python train.py --intermediate_size=448 --norm_place="out" --norm_eps=1e-06 --positions="rope" --rope_theta=10000.0 --init="uniform" --init_std_qkv=0.0569 --warmup_steps=107 --final_lr_fraction=0.05 --train_tokens=136800000 --max_steps=7203
Each number is 50 + 15 x the weight over its row's rms, rounded and kept within 0 to 99. Layers, rows and columns count from 0. The size before them is the row's rms in percent of the matrix's.

# up: layer 8 MLP up, 448x160, rms 0.175, rows 71-101, columns 64-95
# down: layer 8 MLP down (transposed), 448x160, rms 0.492, rows 71-101, columns 64-95
# gate: layer 8 MLP gate, 448x160, rms 0.164, rows 72-102, columns 64-95
up71 103:64 35 59 60 52 65 57 17 66 56 53 47 46 67 26 56 61 48 42 54 71 64 52 51 47 30 65 62 79 44 24 57
down71 101:64 31 51 53 31 39 49 52 76 80 43 27 32 57 48 33 51 23 42 49 33 54 47 47 49 59 44 62 53 29 37 63
gate72 098:29 51 26 28 71 44 43 77 60 48 69 63 40 72 48 47 68 48 65 47 57 49 18 49 74 39 47 49 74 68 53 68
up72 093:83 49 59 40 40 60 34 79 45 56 40 64 42 13 65 49 55 62 25 46 44 30 59 83 53 64 31 50 43 37 50 48
down72 098:42 26 49 29 39 42 62 54 46 37 62 57 61 32 26 34 35 43 50 61 55 30 64 50 46 69 43 53 40 43 58 44
gate73 099:46 52 47 71 41 53 61 59 43 69 62 54 31 35 30 55 64 20 43 70 25 41 61 48 67 41 40 40 47 41 52 32
up73 096:28 53 30 65 48 41 41 53 37 60 36 29 69 43 64 68 45 33 42 57 40 76 67 42 46 46 28 71 30 61 26 55
down73 097:78 32 62 40 23 27 49 68 47 61 34 67 30 56 57 56 47 58 39 60 30 25 39 50 41 55 60 45 38 39 25 38
gate74 102:54 50 43 58 45 77 34 34 49 60 36 72 74 42 56 57 79 60 47 57 53 37 44 28 46 59 56 70 68 60 54 48
up74 108:71 50 58 53 34 38 17 46 51 51 34 60 41 41 57 65 39 55 62 56 58 61 68 34 32 36 69 58 99 40 65 46
down74 110:58 59 65 44 55 33 52 37 72 35 48 28 52 53 35 58 85 62 38 49 49 39 62 27 27 54 48 32 71 34 43 36
gate75 103:81 56 53 10 53 53 36 43 26 47 45 32 54 65 51 36 21 43 43 51 36 43 53 46 49 41 43 40 39 48 48 84
up75 098:63 38 43 79 62 41 61 56 69 47 57 61 39 36 42 58 14 87 42 46 65 57 56 54 62 62 57 57 51 63 67 29
down75 102:29 46 22 43 37 60 43 44 54 32 39 44 34 76 35 58 32 14 54 38 41 67 46 67 38 53 68 27 66 42 39 61
gate76 094:45 52 54 53 59 64 53 59 58 49 36 41 51 51 17 60 26 03 46 58 28 36 45 51 73 31 31 77 39 58 55 49
up76 095:45 57 55 36 58 74 57 78 41 70 36 45 40 28 62 30 42 44 67 49 46 42 49 67 82 20 49 67 31 43 48 46
down76 089:60 35 40 76 51 50 56 53 80 52 54 42 50 46 38 50 52 58 40 55 64 13 29 50 80 69 39 80 66 36 23 71
gate77 096:46 66 40 31 29 69 44 65 63 52 31 57 48 76 74 59 64 18 50 39 58 57 48 28 55 46 59 46 28 68 36 39
up77 103:45 47 27 72 51 36 61 70 83 24 43 67 53 42 74 54 44 65 40 43 62 53 63 48 31 34 67 57 51 69 48 12
down77 103:18 53 58 42 54 59 40 35 25 62 59 52 60 46 54 73 41 28 36 53 28 42 43 41 51 25 36 51 39 69 51 46
gate78 106:25 64 07 39 71 71 64 62 43 47 61 36 47 52 53 43 41 26 71 41 70 49 62 56 50 70 47 30 69 52 10 59
up78 107:26 36 23 33 56 53 36 64 43 39 55 52 64 44 56 58 42 68 58 46 56 32 56 63 30 74 48 34 68 41 32 53
down78 107:59 72 76 48 49 54 46 66 58 65 48 48 54 50 44 54 23 52 42 62 73 28 31 59 30 73 52 75 75 44 75 51
gate79 096:62 57 71 59 64 58 75 51 48 67 70 40 54 37 71 54 80 22 55 57 67 65 51 41 35 45 62 63 47 50 40 75
up79 090:53 51 52 47 55 79 52 45 63 43 60 41 48 53 62 72 58 42 53 46 34 71 40 37 52 47 78 50 47 41 48 40
down79 099:55 30 85 38 43 36 55 63 19 61 63 67 52 18 33 44 56 33 67 49 41 29 91 74 52 36 54 53 49 28 44 35
gate80 096:37 74 65 42 44 65 67 74 63 36 39 81 53 43 69 32 24 56 44 60 55 53 58 34 59 32 44 58 30 64 53 58
up80 097:42 33 70 46 45 51 63 70 68 62 64 54 40 71 42 30 24 56 51 32 60 50 42 72 79 21 74 62 75 15 65 46
down80 097:50 60 45 61 45 46 65 42 93 49 54 59 58 68 33 64 66 67 44 57 59 85 51 39 45 45 59 42 55 52 38 40
gate81 101:40 30 39 68 39 50 68 51 53 49 54 55 41 60 63 30 54 67 59 41 48 81 41 34 52 32 51 68 66 38 25 44
up81 099:71 66 71 64 65 55 52 51 39 09 39 38 55 32 68 37 56 30 70 50 61 48 47 56 37 35 51 26 51 65 38 47
down81 106:48 76 55 39 66 78 42 51 31 63 56 57 66 53 64 60 36 37 27 60 26 17 59 43 34 42 52 54 24 52 85 44
gate82 103:48 46 35 45 63 31 27 53 49 61 34 56 28 40 06 50 32 60 35 39 69 47 60 14 64 61 69 44 76 53 33 31
up82 092:32 50 48 40 20 65 67 51 65 57 65 46 64 49 88 61 21 39 75 31 33 59 42 87 27 41 29 64 47 68 21 68
down82 081:78 49 21 66 50 44 42 55 68 43 39 39 31 48 58 52 66 49 55 76 45 51 56 50 64 41 23 44 13 21 49 77
gate83 100:52 39 72 69 34 54 47 26 60 56 55 79 37 46 78 72 43 38 53 62 65 46 37 54 60 70 43 54 61 66 51 36
up83 090:49 61 64 64 35 85 67 47 18 35 55 44 54 28 23 67 43 55 61 65 62 48 69 50 75 55 56 22 38 57 29 63
down83 095:34 49 43 49 55 81 48 51 55 38 29 69 52 60 53 52 25 63 81 26 58 63 59 35 58 43 37 36 64 43 50 33
gate84 100:50 24 38 42 69 67 40 51 57 71 50 49 44 41 50 63 48 56 25 52 44 38 33 53 44 43 44 54 50 47 43 31
up84 103:45 63 59 53 56 47 45 49 46 68 50 60 69 50 67 68 35 55 22 42 35 53 48 58 23 50 57 59 41 47 54 43
down84 096:61 41 60 45 34 50 20 44 44 89 71 80 41 18 57 62 54 60 67 36 49 31 72 31 61 56 49 44 36 58 48 49
gate85 100:48 53 42 44 41 47 52 55 64 29 47 56 44 29 42 42 54 53 45 43 31 45 61 62 49 43 54 20 31 57 56 43
up85 101:69 66 81 77 39 62 40 57 59 40 05 55 29 16 61 49 42 42 90 32 14 69 49 26 45 63 63 49 38 25 21 41
down85 096:50 60 60 26 56 68 40 52 74 70 41 25 61 64 52 65 45 29 36 48 46 28 41 48 30 27 49 43 58 61 24 53
gate86 104:47 53 79 52 53 53 40 52 20 74 45 46 46 46 31 30 60 49 38 46 77 38 28 45 55 56 56 63 42 75 24 68
up86 102:70 51 33 44 48 56 37 36 63 37 44 54 40 35 42 68 44 36 38 54 39 57 58 63 49 59 50 72 28 34 44 37
down86 105:39 47 31 59 68 38 38 52 40 73 60 63 41 30 32 42 32 64 68 44 48 60 42 46 57 60 49 64 30 55 26 46
gate87 103:39 50 66 54 42 57 64 48 48 61 61 72 55 61 68 56 54 33 48 30 28 31 41 23 56 28 62 43 64 53 42 54
up87 095:66 45 52 40 58 34 27 48 55 52 48 53 81 45 55 50 37 47 35 47 29 67 53 77 35 45 75 48 62 62 82 24
down87 102:62 44 58 49 45 62 73 54 56 34 20 62 39 61 31 43 31 56 66 34 36 66 53 52 54 64 68 55 14 42 40 61
gate88 101:40 53 63 40 52 31 47 68 31 58 43 30 49 31 52 02 54 30 64 52 14 17 42 48 78 37 39 83 55 62 38 35
up88 102:61 25 29 46 60 52 56 31 52 40 43 34 61 35 57 56 61 24 55 02 75 45 44 49 55 61 73 38 67 77 35 44
down88 095:60 50 55 44 56 28 25 43 68 83 74 38 64 39 41 68 55 74 47 73 39 52 74 22 60 34 54 61 44 32 49 27
gate89 098:29 39 51 60 61 43 53 47 30 56 53 65 59 26 73 52 59 43 50 35 31 54 62 57 52 47 37 38 25 74 34 25
up89 101:55 38 64 44 49 83 39 55 54 60 19 77 61 40 75 56 65 76 72 72 48 52 48 74 50 44 55 53 54 43 60 59
down89 099:68 66 82 66 42 74 52 36 40 71 52 46 63 26 53 29 41 71 54 53 45 58 69 61 80 56 77 12 66 32 75 52
gate90 103:41 49 50 49 58 52 47 48 42 42 60 38 81 68 52 44 68 59 45 75 39 18 49 45 41 40 66 50 52 70 67 95
up90 099:43 14 72 47 43 72 64 65 20 37 50 49 26 42 75 56 61 17 56 36 38 39 58 50 51 52 33 49 49 45 39 39
down90 100:79 52 30 64 83 47 38 78 26 40 42 33 54 59 56 56 74 48 44 54 60 66 46 37 61 36 42 46 59 50 15 71
gate91 106:00 36 45 54 53 33 91 53 68 41 55 66 56 79 39 52 64 73 37 45 61 48 42 58 45 35 48 43 39 57 44 73
up91 110:63 59 39 49 36 56 55 51 36 53 54 42 52 39 00 27 33 54 61 39 25 49 26 63 45 56 37 48 69 35 51 51
down91 107:45 48 41 41 50 42 42 99 37 01 44 48 33 54 31 35 36 50 59 68 75 64 20 41 46 69 30 48 73 39 41 51
gate92 095:27 41 64 41 27 68 49 61 48 31 52 60 55 56 54 65 65 18 61 49 49 15 42 55 36 69 45 96 76 58 33 50
up92 099:79 53 50 46 61 59 41 53 79 50 28 51 51 65 36 68 26 52 37 22 54 97 63 44 61 40 30 37 43 45 33 68
down92 101:37 29 56 44 37 51 80 22 44 36 66 57 55 49 31 63 16 55 39 37 60 38 52 70 41 29 26 20 48 47 49 48
gate93 103:52 90 42 37 35 20 62 39 77 47 68 68 47 55 30 56 57 70 67 59 24 48 37 38 25 70 27 78 59 60 39 71
up93 108:50 64 32 75 60 34 42 46 74 68 60 67 46 44 64 62 50 58 46 37 41 65 73 47 54 52 45 64 56 56 51 43
down93 102:46 39 63 49 50 53 75 59 62 55 36 77 06 50 44 70 33 76 52 36 63 48 46 62 63 58 31 56 42 54 53 44
gate94 094:57 48 94 40 44 58 35 45 53 43 52 44 46 54 70 64 50 07 44 54 36 45 85 47 48 43 45 57 54 61 50 55
up94 096:57 46 55 67 82 76 48 61 43 43 51 30 51 49 49 61 62 59 43 52 60 41 73 52 43 39 54 39 53 38 45 40
down94 098:51 74 39 37 50 52 21 76 49 69 31 60 37 44 45 65 35 63 23 62 48 40 68 68 40 44 39 34 41 64 46 40
gate95 102:47 67 58 48 56 44 55 45 72 68 43 68 84 76 61 60 64 26 45 55 40 57 72 73 68 32 54 26 37 62 45 45
up95 100:27 70 27 56 29 67 21 40 63 52 35 34 48 39 69 69 35 74 48 50 31 26 65 72 71 71 42 21 56 14 62 52
down95 105:61 32 09 31 39 45 44 58 42 67 22 53 44 36 50 60 60 65 65 65 51 43 51 57 58 46 65 40 58 69 59 53
gate96 111:48 43 32 67 54 68 51 29 67 22 28 56 78 83 52 55 49 59 64 39 59 51 49 43 23 64 58 81 42 55 47 46
up96 111:47 49 52 19 61 58 13 34 51 38 24 52 61 61 58 24 66 61 83 65 60 64 40 58 19 56 42 49 44 44 36 51
down96 104:35 39 54 66 35 76 78 28 65 70 42 78 47 46 52 57 50 59 69 60 12 63 35 61 33 59 60 59 54 64 33 57
gate97 101:32 33 57 34 56 78 68 63 32 60 85 43 55 67 46 51 48 72 48 40 30 58 11 51 55 44 45 36 73 32 59 71
up97 092:72 50 52 39 68 65 59 41 57 52 37 57 74 34 47 58 59 43 39 47 60 44 75 46 86 40 42 41 23 50 17 53
down97 088:23 58 53 56 51 32 78 47 61 42 40 58 47 59 52 50 79 61 57 33 49 80 18 34 58 77 48 39 59 59 34 40
gate98 097:47 46 75 34 72 37 30 68 51 33 63 51 47 45 33 51 84 66 72 60 42 78 30 55 42 29 49 42 82 43 51 50
up98 093:61 71 49 65 54 51 91 49 50 46 74 51 32 37 37 25 61 61 59 60 45 50 60 30 52 75 50 51 39 42 52 13
down98 096:49 18 63 43 63 75 24 38 42 33 59 51 76 47 19 52 40 34 54 62 56 44 50 50 52 45 53 32 48 47 54 33
gate99 115:41 36 38 35 50 34 67 25 68 34 58 48 66 52 23 53 51 71 33 41 39 74 50 50 69 50 60 49 41 65 45 60
up99 124:37 37 56 35 60 38 53 33 43 49 35 33 80 52 67 49 44 89 53 70 49 58 59 50 20 66 40 58 57 45 49 53
down99 100:53 52 38 40 36 49 42 40 57 57 64 56 38 42 72 59 44 71 41 54 60 43 13 52 56 55 75 48 56 70 81 60
gate100 101:64 20 43 40 46 58 51 57 65 56 79 49 43 49 55 71 44 52 59 30 67 64 50 66 41 55 39 66 84 78 43 40
up100 102:36 55 68 46 54 55 55 60 34 41 54 34 24 45 23 30 31 49 32 50 57 62 42 53 72 47 18 84 48 64 16 18
down100 103:89 47 23 10 64 36 53 07 44 44 52 45 39 45 78 48 62 52 60 49 55 56 50 51 30 60 50 54 54 53 38 32
gate101 098:33 30 36 57 42 48 53 74 59 14 57 58 54 48 43 59 13 46 72 33 58 35 50 48 63 25 72 55 19 20 32 45
up101 101:44 56 58 55 87 59 59 60 56 61 49 41 35 57 48 64 37 71 25 44 43 64 54 38 62 30 34 32 54 63 35 40
down101 108:78 27 64 63 70 44 73 45 32 57 19 55 29 89 69 66 59 66 59 49 67 30 45 31 71 48 42 47 57 39 52 45
gate102 102:50 28 57 31 16 56 41 63 54 40 47 69 83 56 36 43 63 59 63 62 31 51 69 50 41 27 21 52 47 56 60 53